Weights of a small transformer language model: learned positions.
Each number is 128 + 24 x the weight over its row's rms, rounded and kept within 0 to 255. Layers, rows and columns count from 0. Numbers have three digits each. The size before them is the row's rms in percent of the matrix's.

# layer 14 MLP up, 512x128, rms 0.0784, rows 29-135, columns 0-63
088:163116134160145117132111082152126131140140136101104148153144178094109116170097139122109103093131122122113102146083135084144102151137167125134110149167110133156107157157123129117124093165146112
094:129091133168179152119161141157100149127117162097151127111126081105092116146153123104073173172109134132113156099135155163118144104107148118140120138145099139139129109123152106107119101183086155
101:100168149123143139148178094100116149129094151115163128166157135116108118085135142135086127110148111147089167107142116172132124159149175154153081129135113135145101083136167149109133175141121123
104:097116103128123112129091107172158152114157101157118145146160150144094146159136098089131127141095094124120119094141135152174141146070145101139135097132153114136128131098160136082118127138083151
092:137134087152146136129133047151175142107125162120116111160132125107077101156130101139118146150172107129109174076112159176142126127130165171134103128116136124151130147157129139126100136123138102
095:132155157114132098170119121152160179163157081134129137109145139137148162102132095097145135138120116153156100106118070123156122119187083145147152134177107153175124140120123153129093108095140139
090:124078126103119156096115128094107115100104127150173147125142112136150111135110144122085129148114126142165083133131120141143118143208133104139120126083123100114116116151139095134132123123151116
100:136137111077164106153140131095125131165145088131135100122148083165137151121145097135143139149115095101135103128115107159141105098096063172132128112149129142144108123110105147112124181144116142
103:114115148163147140151111076127127163112149140136141116080096136160123179115162147114165123115091136152090145146112123131120126159088114137178116128143143143110142107081127147126098127093107094
107:130117129112146133128110100130155111147091129101088140136125124117095144145106123137118119114104105081071118177100087127113081151194138121151114121153141162131085181123136112141139133134141107
096:132131100130115104152115138135135169146155163132137103137141151121113150129078150121176084122101141080099135146126103131103133138104083130168081149121131140078113131130099086148128165112118140
085:175142158129138096133127168204161122134185147154146123112095109111140095120117123154158132131126135094115112134152138145118153174131130132142096158140140100158108115186138135105139142172146119
105:115074150167121127143115147122136170087140123124116141146119159136112136138077099176115137129127156121126143082108134161083145134173153130140132130178126141120129116158122131159123139129101086
111:156162086167139073094163113135118121090130095181150115124154117120114142111135157103081127110150083142149145147095117163118123146117166121104099124109134169096110159096149122112122153106125131
095:141149127118118098157080133125112124136151142099116119117159167137121136168129136119133082129097088164166095123138158141128083112110142125204118110177143131120143126111154150122117121146153127
082:120103134118124128112117108154118138139129106144077109154086122110114146125114114132137083140140123149129109119066135067106139161135120183098116138108156137154119120118102104115113146105130105
107:140133131127131156123082102170149124127130095134127132142144110116123125084189148088173125136120113109172092131147075076093095137101124124130114161109130189116114176109156123132098109144125100
107:138091101123102158118129149125102121119113095141086099133154115122107138147131112146097174120108139137136148136104131122136127126128110161097160138143147150064149133113096120122098129100107148
098:159112115117144107115096101114083142143104144129093139116142134125137157139170167120138123143104133125162096099171095134172064132103165124126096131133127137176081158135113134142149111138112122
098:126177101087132120133091129140130120114105147147185138141115127117120126138087103114131121113156125128104109122091143159138114135165160150092129121091086123148124173197147118139114125165142166
095:112123133101137167118108105163118135142124131147188123160118086177133114136142201157150141082088130136127147120165135110155099129157111118161096117185111113141153108146120123106140131179129113
103:130154108105111126111144146134169136109089149109124123133154157142143115086117131148094109127111077119145134170112130170096081142096148143128131128107144158135147149063109120120142120145125137
095:090101146106131102116119093145099109115102113156120094154147115108121170131140076103104079125131107151138119166178149189096169119141093128133141114114109126153156104131091105175096107126133144
093:144099127097151113109160134111132142100142100097084149169162079122119115114101124146100145152148151112124126139166122114113155138135099164129131131181179117101120117127127114138139170104077161
099:172099139096155094142184132107148123115179097121145122160115175090076117129130124140129123123110169137131107136184110140133124139151138112148112112132168136124139098108135077131096143168112112
095:116147145132109111112117135144096107105147105114116080141157124100137116149114122119149179157109171090124177119076099138169127104150088175143146158175121161124155149123134106097156143136140152
104:085136152121149152133164091141111077154143164111106124102118156143138133089104123099070123123092120156127134104097127140185153122092165140151117129145151160159104120142137144186122145142128144
096:133127174134164119111108126097111110126175062100151125084138130114130153150133132097074130144106139104137117113094160104134116104138127127151124123149155132155110186081111114097113133092104138
103:104144104181157116181124089120103108109122131140119141103118126149121140127098153091135143136135098109133100171153132121127184119106110110155134142111163110136132121106157129134164159117146147
096:144142123110115155105134115146114137099118102113094114195137137094115149112149115127152171167106140162105111153150147109108123126155112113126110111126109143119094154130099147145115122134117129
093:150126113117090144134090126127108090080140130110139102150123145095111083129122105108162096099150131120159068092157125127138094147148124112148127124099095115151092128174100149110097142136134137
098:123166128122125106116098153143132076118126131123141120159123167091098094092137157145114110091106137126104151050163130109132112141093151132137081094112117108106139107108128128145126154127119155
097:108110155127101099119164150139123145155110156093143120175122122162111130136133081132139154129142133142123108126141126110140115158174133162135129115104116140155174160118152145152119110129116125
088:132109120125145114115140102142127121117112113147135122145145133142147084116122179098092116117126117136139156144066117157125162132112139115100116146153120118117130105089109140139133135108113109
098:111123132142133117096123105148146097132161155141145120123106148103087152142152119103124097120158124131122140094129140139114121149136137126145115133114179143154134131125123124148117172120104055
107:097154138156120130107127139143081084098142137122117115093117141130145115122213137121129166132154132113095119172140126134162125097141134109146107151146117155123116123121152143166153137121114107
101:119152102122126099118083171128119093124148103143119125111080141126106168153166113125171129116163085087125097103141166143120067105125104139111148146162121107167165100119161124158092110124136114
099:095156108099178122124114122093166133128111117075101137102153156116123116109110137146109120104132144134153133187148131120164143148125113128177166151124156095122146122161161122123110090120098101
123:147143173171123116150146176131150159153158110129139152116133128162114170146126152127120162138132135162153121136167138155107107111138149136156133116160124137141128109127151122168181141157150158
092:135146136169121109117149073123137086134167096125128172106115155179124163142171135112125102116172099066092129111100127118125163123114119132118108157145065148128111135132103134167148130109145140
100:118151150179145127133144142113103130123150118172174105156123098175114145145151123100104164135136121081131110133123131112195092109113145151124104122133148153079115126112154165135095127130108144
099:129107098081157125132143146095121148138139158136181129150129148108146130163121084135124136173114100110107145124138176125125105145150126099115119138137133158125158121093132153164106109095120099
119:122121139138098145124127113115127129076134140152084131132122100122170110151150169118121132155152099134110129105112110139107147121166128111135141072130145158097148124115199129114121165119114153
098:129111157130120099116144093162158099106145169118154140131116175147103145112128117139115119117138136101134160155141096175182090096142160150150115111095118097123114170143140102106146108104078137
105:152117199149121068130098154118112127164118174105104154138138124168098101140069131130143139114107145080102111129127142149149125158117128150085130116159132166109137121108137161174153148137118143
098:116180171139132123146097169144080126130129168093135112127127137179125135103161130108151124127126158108103124154163157144154129087143142136135162148136154160099136149152139113115080132111143132
098:130131110147060123100125086102181115125133152090122107144137118068117139136077146105173101129144102093124118125167121121105070092128121097142102129151138141155113143117144083083110113111114154
094:122162142134151072161093134152122181133139151166178140149165136110157149139145117155123178145154104127167124104149103116139151134092126132150089119173170169132113119121129097148160157162157110
099:104111110105130105122122092137105145102125102135126093136123152079077110135159154119166125129096127137122121110139095106098106133130080081161106125139147129131136130132168136113118113127137092
105:128157100126103120127138126103168109147119128112159139139121126132127140162110126116097096135169129086124167146106105151102125127122113164076154112127122141130065198146100168095126125137094111
099:114123100155121157104137109111097131091171133107102113131147136103202131096115130164169143115130139117127165113121170119163091095100110147092160130125150155096099127128118143116107164080144139
100:130131129145086102111132134133112122134150119155097120135099153111094108167102118086156146117080161113113193153126112092114090080168110140078108162156137135142122110133141158135140105138164073
097:183143131122133147154164092142152098130133095130151132134098119142118123120161169122142117140137127149175107119108120140072114091113133115148122134174129136160136117123145139157099157139127134
107:134086136163103132126104149138165076079174126100114126175134133110138085145164178155098126148096127130127108119119102135101133097141144108090123082148169148143097124068124134083116110084089129
119:175139138114089133110149148143120071124159151105126127116145138128132083176150144131100145127095181140117144147160130134118079114156112131161118144145096129111136114132120141121151150132111154
094:124126151140137149085176111115105152134120123129116118116142159091127096135106108149108089113103129099134127116117098111082118094107153107123154177157178139103092136118138159141157176132125135
102:131104127090114155122120088149117160125127105155140140166133153168145153123125152140146150156103101159124183126132156169101088113189117111135110101148145133131137160149115130169117143104116156
098:147107157099116149185090165139113142088186143123106133133116135120147128133162104072154146114132142081141107115176124161156142137162163102125104126127129141166130126136134147119160145109082137
102:114106115149124148120126109112145134143151149155158134130132159112060149143135143121120103090176112138133147105111171141114137171130123114106101125139095180126105126133138103080119115144099115
101:113138123112104139085120125098111098129149115135135150155134135159130155109125090114133109165137126159126141124143112171057099092153133077155117174152165132168122135147141151156119112122101110
099:102137139094163176132130139075158145110135143134172129099153156103158141109107134117111133179118100142136122120114131142148134126135097164101106154120113104119125144078098100147128154122119161
097:098103154129133105164132109132107149162112072127123126138071120129151156119132095110093137080109122140121129134133115130125134155101130122118107115128186151139074164116090073113109139121126114
099:105108119129124144085116117135138168141150117125149121147121155157106123153127137152111147070085090133137147149146123117102155126119087138091083105134110098098124147115076105163142127141119159
099:142120152082094124162140161159160129140129075102172116189094100152144155144167125119121180122147129126122134148086158131146120129107086102122126169153121093137145098128150126142156133159131128
099:118155082137133134145127122091121113141134099097131152124150141099093179143165138158114137121133066079155114117095112127076166118155116112164138157152123113158125146123146136148110173174136122
099:124084140094087142103143158111093158095095117135125141113180145108103108155111140132133108156137147083112159107113105124154121120148120188157091130139137142118093117153107107135131133133131125
097:115125132146152109119116126117155128112137103117120128140109101118136111093110097100123089115127127124124115148144087140142090096144191169119147113105163126148135116096112142139139153089141089
085:155119175087128122091180147116114128148144141126099136144124144097105121106080138163140126137130149085136104094152078151095149112117130159137138119099117169081104131127107149101110105095105121
107:111104126147135127131092130135123160069126084092106170126147168130108119132106144161142143159124079114151167070126162134099103121114135165131140133096081166159172140134172153119103139103115108
099:147135122100164116080130129132128162169162146108111142111110163163085098167140164095130138165141137153106147168161128142105171133117077142081162141112152164136132138147130119150117177147116140
112:139141121134138173162167112090122133085134134134103129102113127161147143105146124138159151110138082143115205114139139090151074129106133155141092152154163121109133137104114125153150125119118125
102:142150131156160099077128112104160058183128124141118088169169159121109150134139088133122154105139113119112093135109125109117113125134114142177103108172121141139134124113142110153112102107105101
102:097112080138119162091149149127120136113119140119118080147099141171089127188157117112178133126117100112121115147121104146109118126133153178170158135136111148117121130092125155135096096105118075
103:156155184115139124118087107081131094133120133061154107150136142092138158074144147118128134100118081156171116125150124131121169122132096114129088104118141133122122156138128141119129118133126127
099:132132152159110138154129128141141137072157112149179105145166123160110192133126101081114141133124120141138124057092118154165106125130114130126139136076157138130099098133112147102129139118141124
108:129114101158087160099084099125125111091114111143131114142122170179098108117136124127113147097125107113146131115124151051131161101133147119129122129163167132139154119119146085117138116112081158
097:109102127122155119097139143084120105146133096092155120144119122121158128093130107123103160053158144132089123101135085089119089148092152162150154119119114130190138105142162139172140137096097154
100:131136127086094131128118115173140179162166102111098109126152149138115077119123168146118126124115121121120153149197141100111146104164158108175114126129148115133171133141089079133123149106119132
110:112203109084116128101098159091137113102189123108142151141117133149154147146137077116150111130148086122093109142121108137107123131136113131165138137123138132122171052150144150101144111133117118
105:123124082092106123147113131127122107065101143107158111108143125142162140126143122098133182109132125157160157093127119067169145153126176125114176138103146153126105101097105125161157129160152131
102:097111106112156092145139106111117161151106110122117084100075166189145146141124127133162147135129107136092183149158149113119113144135097137145130137159131126156121121105111155105165154140123156
089:159146076128140115150079162149146097122108137136109091166107137109096133093127096102172137154183125095167117124117146136102139151142117117114130143110108106127084142156091164126153159137110168
094:097107138137123131090164104143095132157138081108128169160136117149093102114144125112122148134123148133096132118128116136120161155144098072173135150131159125099143124133157156120118156098108095
086:117120132155129100106135112119138126103176163175125148112120131139114162120128100112121100114113110134147173081126124134136106131105112175116105123099123127116148141148110134158151154144122123
101:117106078130146066132154103136138103135078132081153121157157109104119119120104094121133121143114108109119156110147100129122078109109173144159125126161118163180107111101126127155159156157106152
097:142111147169102106133100129142144144084108179086104108143116121140160153135157091126112139127101119134154154156124176140165098141134151173128101133125150147113114113142137131145140171143114110
097:144139139136156124116160113182117114121142091168106140138161135099128148089102107130135121127145144135114159185151131119151099095186154090167169126171121110153122117150114107106148180152130122
107:119140148141115164082128108151167110113148116099060129143116156175142132118134128123086155142123136113097166157164121149108144196091107158138105131164140140173154119129131105134104167114103127
093:127094121095118143132113122133136073137119132151142181161117097129100144144119099114126157103171113122135127111156084112104151105122145124121110173134145160136097143110143101128136192147113111
105:134170122149151133124118134130126110089143124155151158102171142133153170142072115136126142155144126134098149149191137178100163165136138097158151148135141106106144132120144108123153125103099133
094:120134130125154158123156155088121086126143133114193104103135109128121103127116108147085142123140131105123143107159127111127154121159139145175116163170145118131150130117109095130179147086138117
105:106118112149136086103160094131141063122125118095121108087103152155106135106125119133102113168115143112107148111135117118120119122111123168132181135154148101108151148110123131127112148141101087
096:136184156110134126135104112131125169124150165182142121117138114144104151102141109080143125092127177120134115135156146131104130119137104150122147118090156134172136109087120143157114139163157112
101:137097104120151180138138124098095103137153124122124104136119146143117160171134121158143142086138150080096103088091102119125144120106133091111141141109156155106125150140180163095130135146137075
098:132132110139129112113128098162089133129148149124124139116155147134157121130129155086116159142095097181117182118162111130128115193132145147095158090138099137090139114132122102123149153095124134
103:163098126085149129096107111182129089124105138157104094160132146154130110119142070134132138114101154166128135127138165143102131114153136119148124140146100123159154122124141170143114146111084125
085:090118130112125129136128082118123105147131102159142129102085148140098112121193158123113129109149092116085138137122123112114143106133134152135116118137110152175125141088124119161130154159086133
102:124104106154170118138175133102122100098132127142150134144104108151103079125111128129108122124086125172145122093137137144121127112141153116126103114146137139136093096096121198158152122101138070
099:137130149135105134130142123111127121138169105143138076152142139153131113147114181100123104119179102155097096106129116147148142138176155166144097115167074129155121138098108139104115140127131133
106:157131130140128126110135082136106114110172119115113106138141101141110102158141155115147104147090091194121149133112134086140088103118186133151118139176153116122119064124101129111110106147135125
096:095089154118119131139117102138146117107126171129097079145142162111094127105096148066124141158157102152150141071109127163136136109113130134135105110107154122094149141118136126142150134111112088
097:111146102124128113146151128136085124109127100148161106088096092149145110130150134089154208118081138088090133128108115107134132135128118124096136136190143116146161171141117110105154162083115072
095:159143107135133092112077100155160121133071132112104119167101138166109134103133132111109169115149140107141157160138158099134100127137123101097103104150111122135150140130084067133064113080145132
102:147109171114105104139102170110090092137120118125121126128130107113094101151142103083095142129169147150112106151095168154160108154089148148126113124173128115102143148129110112156118098127090159
101:124137121101074091100183116097141104133117121132114131145103122142096114087124155110132127136139130094127114092092137123152120136142158112172111138125144125162125110125117121123122133117130055
096:103133128123090078134098148146100120096099155129126097123111157153179110121151105142139113205141115159131124139131124132109150120123144079106126144108115159142150107105081103152113135117131102
099:140157099135135123101146100140093099103188092176120122110115142153100087163142085127119147153128133092116165161149156148130139110103165123161134110127119126099091128128116125158134117131098161
# layer 14 MLP down (transposed), 512x128, rms 0.0788, rows 29-135, columns 0-63
095:134108178101148086168158180125154099083131094129098127121152130113156156119119122130162079121117111160135130148124111114129127149104141138158136083132119116086158069141112148129133124158075121
111:100137128171106136105103125142165119164120148121118119124093133106131101113141102147161125127164161104125122098107146149141149106128090142096127137105110146136119120151103111127114162132177120
101:157110094152135148103108144145143141115110103121126160131102092163124156126105149102167155142100156141145063148099124136132117117183098096087169163130150104125177120145121114142140115129125119
102:134139152132128152106124154131099174124143185109134150092095151127147112117135140155140135131133136130149145136081105125118115102154094156111137179122084125128100131135105138116186157108192128
084:084112168108117136078144189131072098103137114096111126135122121088142127095152163140115104107081147128120088160139099117153114121150116079125137162123117143113132100125117118130118103162074138
101:121133135157132148085139125129117109147110136108090129138113130119131140144109142144146123148157088160126168149130172125097125181109151142105129143097157133135164101123130144191151148141115130
087:172144160120157136141154128110130140150157123131144177143096146150088152140071105121142135109104113127128091161137143126121169104127140135088068159146129152129103103134143161120129169121107144
100:137123050133151121114135117128116106132102117131089173119109103147130116124097111128137111153162136145107172125102131083156139136134123115145153173121098089115122182120142114110144157125105131
101:103119096141119137147120124103144123138139151094145168137147156098118085108130143107085143138171110118154167130151093129127102153160152149135157077124114151128079151144128106115138139158137085
113:092141126058116114110166106122125168093155118115114104120125101111087136121117146132148097169139100120143131115146154142150128180114105155140120127163103120139149119134088072121119117120130121
102:083152108150112113153176115122113126124133104102180132122096128120137100077152173100151178101120137110155142138135110142164110120159108185078166094147154124131111138121135153122130143115189096
082:122095100148103123119121098056104108113101152136135123115163153122137135154148101124127108098111100147138128109134117153146125103117136132163135184142122153126127163097115142162101129060121114
114:156156103117073136152117121118148102132118142146134182100116145110061109139155147150109103139135115077093158106157071112090123102076124119072107125078106141096114127124142113123154139132154166
114:097173167154089166131133144137157116133141117133099111140099156108103115106135115103122154131102124118104116175154091113112131178123114146110125145124136083116112110110054147176135180150114150
106:119151122129057134133116141181164090177148134108134135144087137130120163091134103130114089162150101124124118125105152104111150131123109130099146152107151157121143140129110102121121144141119152
076:107158117146145115158145128107137115138149128096143137101159144174141128170094107151096212108172135152138135126144126123144114105114156103140139127132102134131095111148149131137158100140071096
114:139099100141121099115154109137112098141121197085111132139140130136160110149120127146111128148182133114116151148116157143138122155125158144108136190101161096120107089122120150139152117121113144
107:155097166130109117136140140108134122114123098134124147088130119139146126152123147115114163105097111086101127148138168150182114124120130115142081147119145075143121098064133156106070126153135145
102:129112055096110132136143111109122130137126128108165160137123123124133088151168125097136136137085119136109149118123130063094167165099132124158152149109137109186131095151117142130136130127126149
088:147083150149141147113163101151150096097146159098082095134169173115116117107183108123106107142098149123160144105152101121100141115091156143121146137179115150087107129087123129153141120132116078
102:109138122120170083141147117128129116149137137160092096096141102177091159129120164147157113145148160154133112136125151153109132152129102150133147134061082131135124108118150096144136147116069099
092:137125178138137160092109105171134126099125135108121137095140111126131154113144147085164130138133100151133131114170094075128148141144101088151145140100145093122165101122150148112127133096121117
097:137115112136121107128132103193155149122149123128110186098139117129163106123116187128126123134143163108156135149168122121131110172103145134123133141148134154151088159135134166085124128114139140
094:129144138135087163119143114154112091166140144139167079134113150145156149117178132130147122137173118136115181097091154122167157133103105135156120120128123101149121167153111121133111122119107150
105:105112150106089102093114148131128113110148093124126116144130119102085189143119142128109100117147143105125157119117119091105120129107127151163202163152094104102147147134142130167114126138130146
093:134155115130125133136122123101123118132130133106156144101154132137130093117115141157113118143150142086089136134161181151105130051125172107132127132094128095134112169100126143144121123145167174
102:145119088102120111139114120124129095143126094102149131137170132160118124125102126099125092110140126113149109137138139130121123135139083146089066139155116151096168155155162124131121076135088149
102:178112145147117169113089150109185120092114133126090140160179143102151153101137143101177128154130116131111086142132134183135103142103143145109141143127123113154135135128125150114147107108172120
103:168124147135138138123132106096136138187111155127127139110129158152132149131170155125117120120128124138125122140102102156108107156128094087107174185102120128106094100170110144133162136168070122
104:134105132118155166115147089115166133142103108154118141125119117097139134152103082119097088143143126108122096131127122106096113148140103139164099132090157142115126133157150095135132159153170164
090:121121091140105103143143132124155173113095112093122137131129102123138120108139195126126150140099142120120162175145139089148130109122157093101121168156144153109144152114126119179127132145069159
090:147094114136092165156147169114112159146122152134122126118131129112154128149095110183128132155146106088212070136114167097116128126129148132149148175147141131131111113123137159115106116086137104
098:090122104135110046126130133110128154117135140122127153112112134104201117135145143118131133112159096148082123128101133125167147112157131100097132131078126088130157146174097153114120120132116131
085:095110113146164152139119141126184145108181137144090144130098079098105130133128117093158087141116128151122087107155160110144103116117102090155112105161136111127147132151198107140151085167126154
100:159128140148109152138159147102161072113139103142149075145128073134154111112116105150114182136133101121165132130139148153149148173128120128095137129146100121124151096117143147159125126165095137
108:130155120125090133096113107132146132152146170150129124108096153113091147117124135158154126113107169136136134128110151123095169095117105121163161134126110196098147130179119096115128114125192121
091:113103131125168137137147141191141124130112133149142116103156108124083145143111131118157139086128145118095137074144103146167113142124137141171111118126132148085154133161172146112104118113151076
094:157131169097106141164148133134090143154190134133124126140125158167093102164160108106083144124168115117164117096135111176113123174136162116111097133142139130117093172130118132155118112150125161
085:146129099120117119158152097110114099132080163145131147135132122102170065134153137111138113132122146091094146110086106123141146162130105134088149188095131109144121157156103155131058122100073108
093:099151127129122123108115175134123135081096083141114102170137068122107114122127126145121141119117115184125170149120122152135043137123144121138123169081190147127138113097100126124174129127086130
109:139102124118158172073085115162144128100116155127178105058124100133117135153104137119125116140165135134110106133128137161134133152133105092074154107111123117135141127175105140142099118162111116
106:112152157141091128142096128122147131146160106140126150117116121178126125149141154101134163094118121135138120102204139153136131140142157138129147088119128079134124115159155162116140129153139170
095:162139134125136097121150077111162133116129163123128165130092079156104109122123111086106128105137098132152092143119113142173157149192139136109138077155098089156106142123132160110094122127094106
097:123158126146155114105143098121117143114107118132148106132093119131158090127181088109103125156166180125143119127182168144108125143107145112086108081105126119108092083124151090161114137173088106
106:156117114158166109124082105104134145123170141130151121138105163145115134147122141139108127141159120196134155151089101092111160104105143110143100144138146107079124128155150149126131090134148125
098:104113115163113115088129114087082145139110148132128145150111142113109144112114104100120178154131093143141112119122107113084137124131148108167114160124058124096152149148091144178134148150105164
092:112108156137153145105145094125077125168156127123109150123113134164104166143096144169171131100128134107110136086127143135156092103157134112098101102175118129136122094134161173087174130135155108
085:144079124170128159128166110109123083122107104153104124115094147143139130089151116137099108141087156119120116150111099114117105165114154114149182173116130123091115125134106131162148126130106164
104:119108176111173130071089112137125130108103116099117152111129126154147136127133086138107124092140134093133126137084105158120134100129158159114140059104156115149122071143109119154146104119110197
103:127076132104162150134115125136124130111150174150129151112151129062153130159127112149118142079125113145130120132164103144138105130116118121112105125124073084124126116078149123107115126147078145
095:127188121088183154142107139120129143096107140121150102104094128173112130153159159112115093162152156132144107111135135133091120125151158165113095156119103107193160123165101119175144100169114133
101:140157149167122117094117157162132121081116173147103161138177120126140140098156115168112096135114085129149088155143103157103156140123137119131107132100148146137116159142126172147121112151134142
089:097115127134094146136113123160123181068144186131126119152115157122141180087097093110112094159149126088117129149121104175161135113137101098141135116179194152150130149124138133118062161139127127
094:108122097121131115161172137128128103107099160143134153122160123136110086125150095136110112123146153110141141149154152113115142159116107123134117048100105105106154136136113117141099134136089119
123:142112164105104094127106155130089108079087145089106149131147111092107132175098174110122103135125148106146122140101110106130079150174128129146140133122107117110119152158133066158138157125128122
088:092122133151160080184114120124182125158169159125141137162144102108142125119115131129146155179140140147092144143106119128129119121131126167171142059147113147114149121159140124129105071104103119
100:125166124173145134129150158095192119140147135115126134136115115143119091094136115138159104081150143132121133108100130102144138129123150120176127159131094166135119112075120136131104154183144148
096:109163107166118149114153111102093120156122133128131190121149115152125108123100132145140144101145121160108133107126120111124134119070141152157135104163141109093130124092131070103086142123119120
091:115138144074176121118182120097132092120098147115119114121120179150137153183138109119117129148161129095121106105132138097154191193177121143138103098151134108121129169095149129145131143093105161
100:120156148098155128145130132155102098162089137111141089107130077137136118108096095117134164108113142132144118171106122100141125129106114169070091106143117197123194155113141121115086148107107167
094:145126130140143121138128092147136095120123145106147141157118132126119148123135147155113095152116171115116084126175161137113161150141142150127126092104121145139170136169141119124101087082124103
099:148139112113168114125110143159143118114091145094119103098079125113109146175155148103067087151107136163159089105117154127156118101141132115163140120116094137137128083140152141142173150135136114
098:117111105133129108144087113162121114145136115135153149156143130107141150160123087112147163081113098151150150088115101108127151082130138141105156123140128117189130128103159145120144136159079086
094:127140114151134076103109165101166120153146127103154161150132146149150142148109143097132114106134137112125121122168134126138135180138131147134134123131137101144152136153072117090110099068110129
100:151180183134130127140128143134121136130181114139125121141144098109098085117125114117109123103114142150129150119160126126090147092136106128132108129146143091066134154169124098159054106115124093
105:124111125124142128131114101143109079104123168128151104095159155123089117146136134138159148127119122132145095088109158145109090148114146124156119123110144096119111127151125138134176149142152174
105:145122152154094149124108149143087157139126178163116114146139109141109141145114138172121125105149116139138118141122129148167112115114104115136112121179144134134161183164124074096128131114108133
091:116116085168125095135134164132179093152118130128149143121063147151140126144096125110095135139144132159150128142124168130141131165093067168140111114104124117140106106096180116103144104166116162
112:125145177095094165155081162145119121153094142111103089122144119089145153100115119159101155148106115110157109154138149102153140157128122134130142149157148147107161184112113080161138106141098152
098:102123134155119116144134135104166120110142112137123134128130131103114142139057127157136155112114106130123098139147144144142122141156152132122134117116147146150170144140138133089142100086126142
117:108097141148119136131117152081126131110144113163089106100060124103180132113104132119147141117140105179142152088146154142108132173141139149113128177152153144129104146130158146130139108141140128
107:134099095168125094125099148112141148085113167100133131097120102117149138139112127135144143098095121123117150143130114159110141106124141084096130182112147120132142140150126164156143145073130099
097:141165139094108136169160113155129143154118140127153130137167149121136095119126115129093135150128171132107151138137168081118127118141090058123080113130155114124106150143173083120133173142162177
096:101106118096086147093150158159138124123134119118119149078151130146122141166089135132118152149126147152075143146189135128162102113070085163169145114198104136106140138131139128125144123119139149
096:155102121099150145120105099144144109105146155126093178143108134109117108116092144178146129140129152105140115117146145107145149107124114162123121091159098108143132140117190094137142157149118142
101:092119147093154096143141161125150151151157137115145128135186093080114169130133122176119142121139109139084150134176108223107123126131137091108130111111110131114139147103112144109097119130137128
102:108115147064107144138158160148117131122115124110076133116152073124136170160108127122092132121077110128175147148101092125110163117119133153148084154124128148137124135163115146126132099127087142
108:091165117144125121115124116117138116102185165152093139164142125156111115137137114119140157104150134122130104119136113154083054125125144130109154125133137149120104134153140115122141155108153170
105:150087136145139118149108127093124156129137114184141097100104124131160091082116118139117128161140137106118099128102135123173097132171127088093117093107170143135099129133129154160107144172162142
110:137127134131099154100157167136137161123125111117099156146091119130139115089167105142171129134163172103087125096142147175098112129097151160163122095132139127126139159120154126159109113125128106
099:115112142170168143131116114176134123093099102138138116165140152131117155153151163128115151116113153154123182118123161145127129143150159078115163154133118117149150172148079118164157148110128129
093:108133158103096134123145131129127130112119127121155127089149133158133200143099139154114084109123117168090157138180109124136175129144146095122111162167126113110138110139159084103118086149104096
098:097145120111135115098151104120111088106150140130133093107119169118125162166096083097131097117112102130131142132114095144134182129131140173124147141127132178158142119167094147152110135088172122
086:112135095127125135094196120134086111133089161097105111128103152125157128092092106124118117090138134098130103132109121107146131112114107147150111097147151128122180153112136111094083070080123121
107:173113156118104138120099137092099149126126164154131200140106152133114108162136123123117100112139102135139111146119123103152135123144128128177053121126133122100115123100173172142118142138128107
103:075118157166112126153154105101130117114168112144161143113099073105125127154139115141155087149080125166129129095136126172098146154141115128131144133127107070153132146146159155141121131151080148
098:126097134172129121109085148119184122115125166119133141120092157154125137167140134158129142160126124139143135134105123127151150129114154145130115159129120192091127128102142150133120086121100120
104:153131083105138115103134114102111139161093100155120125143106135117144139135117113158150076152117111143155131120065153128163126108119084119140155145100094144137139128140129114125109105134163126
094:137175148129123092102173122135112140130109123094141154138155142155117157117138178080109150105109171128111113133134164125108151153162143096099142165125167089131159146129163103166110109129120108
096:118098128129125130150143099119147114094124084123107153110145115090156129118110124107125099151139163136115132112112096141107145192137131145116112168118133107119173126162121138134100155100099127
098:147113155105110071091079109161147166137116142145129129128158166097127112128161097102168135134127104140147086099117155133136093128093139121121139116120157139122119152129160153127137124134175149
107:099118179165134171155113161151143129149138176114128112117149147141156159129123124158150138099110089130125084108112143176108114084113143105119113095155111129124081122130128152159134143079152138
098:106137114102144102096143101122126099153078141138145161163127150129162113153153172151145157110123112142126129113092109133177148148148126108144130101137144091109127124141140089126124091091143124
097:070153121132149143071160125148145172156087121155135154125169144076113142147155160106135150149126134130131150152172112144164123102106145124191123131107080110155136095138066129111085187108144142
097:088132175122156147130151117145166139152169173145175183129123146135122134098075120091168160115138102127107102118174127132166138113159095110167151111136114147140127150138131113129142114106087145
113:118148067127124140119153127119136150157157134134162172125074074118165112149129138105099110132137113142133113091100114100141108136124130099088142116100188096085137156090107097172112153113101125
089:143140134127147191098129139131116146123120154118105125137151154134110140067091080150136103162074129147143112098154162170146110109141084091100091127111119117114102134159136102164140137116132128
102:183192142110121155148124141124156104157104132119121129126156195138127140097116128130174116105125103126106156134148149103152107103117105164101126139124107129139162149084140131096102132126178123
105:115101141137107155128144152125129157134125121165150132098153159172131137075132098134093121140123125142132102132142063127147136123098165093133119125114126128117130130144146154140143141115123159
105:135124102154146111129153168123131143116086119134087138109099123110175149101087124143127147091128136150117119131107125151171133130122139119120142159113112107084154115079149125125125109109134119
091:120174127128166131092101118131098143124099123124150166111170091139172147141126119118166138127124153133152143157134153094174153138117131153137146102180162129193115130096127148130154146146163119
085:129127126122139078086113128123183132125136135080102122133152130098116161136110146111104073114130132156144133131132147139099119145121141104148173173160103131114158102097146137164186116121070137
101:165132129122119130126114107146165173144123150149150123131166130135119136177060125134147121120106144138122132121128102123099150155105163139156078080134115104135152101101111134111142161123173161
100:142146128135121142110083129129136100112115166147119130135049095089138113122101139080155140130108151098124133137109111130147129133135165148148134115130104149130106109131165164103064118115105136
099:092119109135125129125107163110099123119153122135167123163139149112114043126121119088150107121143134152129153183095116117108166158146118131145107155119118107101139167137094112098079096111171130
091:087143148130175168100117115123147097134166149120124135137083087085104124117158119128131127104131113114113149137106134146128112130119132163141078125161132099145126111162165151061153142098133133
098:109055163095118130136133160092148166134108142077131128126156124117150155093116149169152114129146117124124100121138116095157149161135135132122160095115078140138125090106083118118160143119144137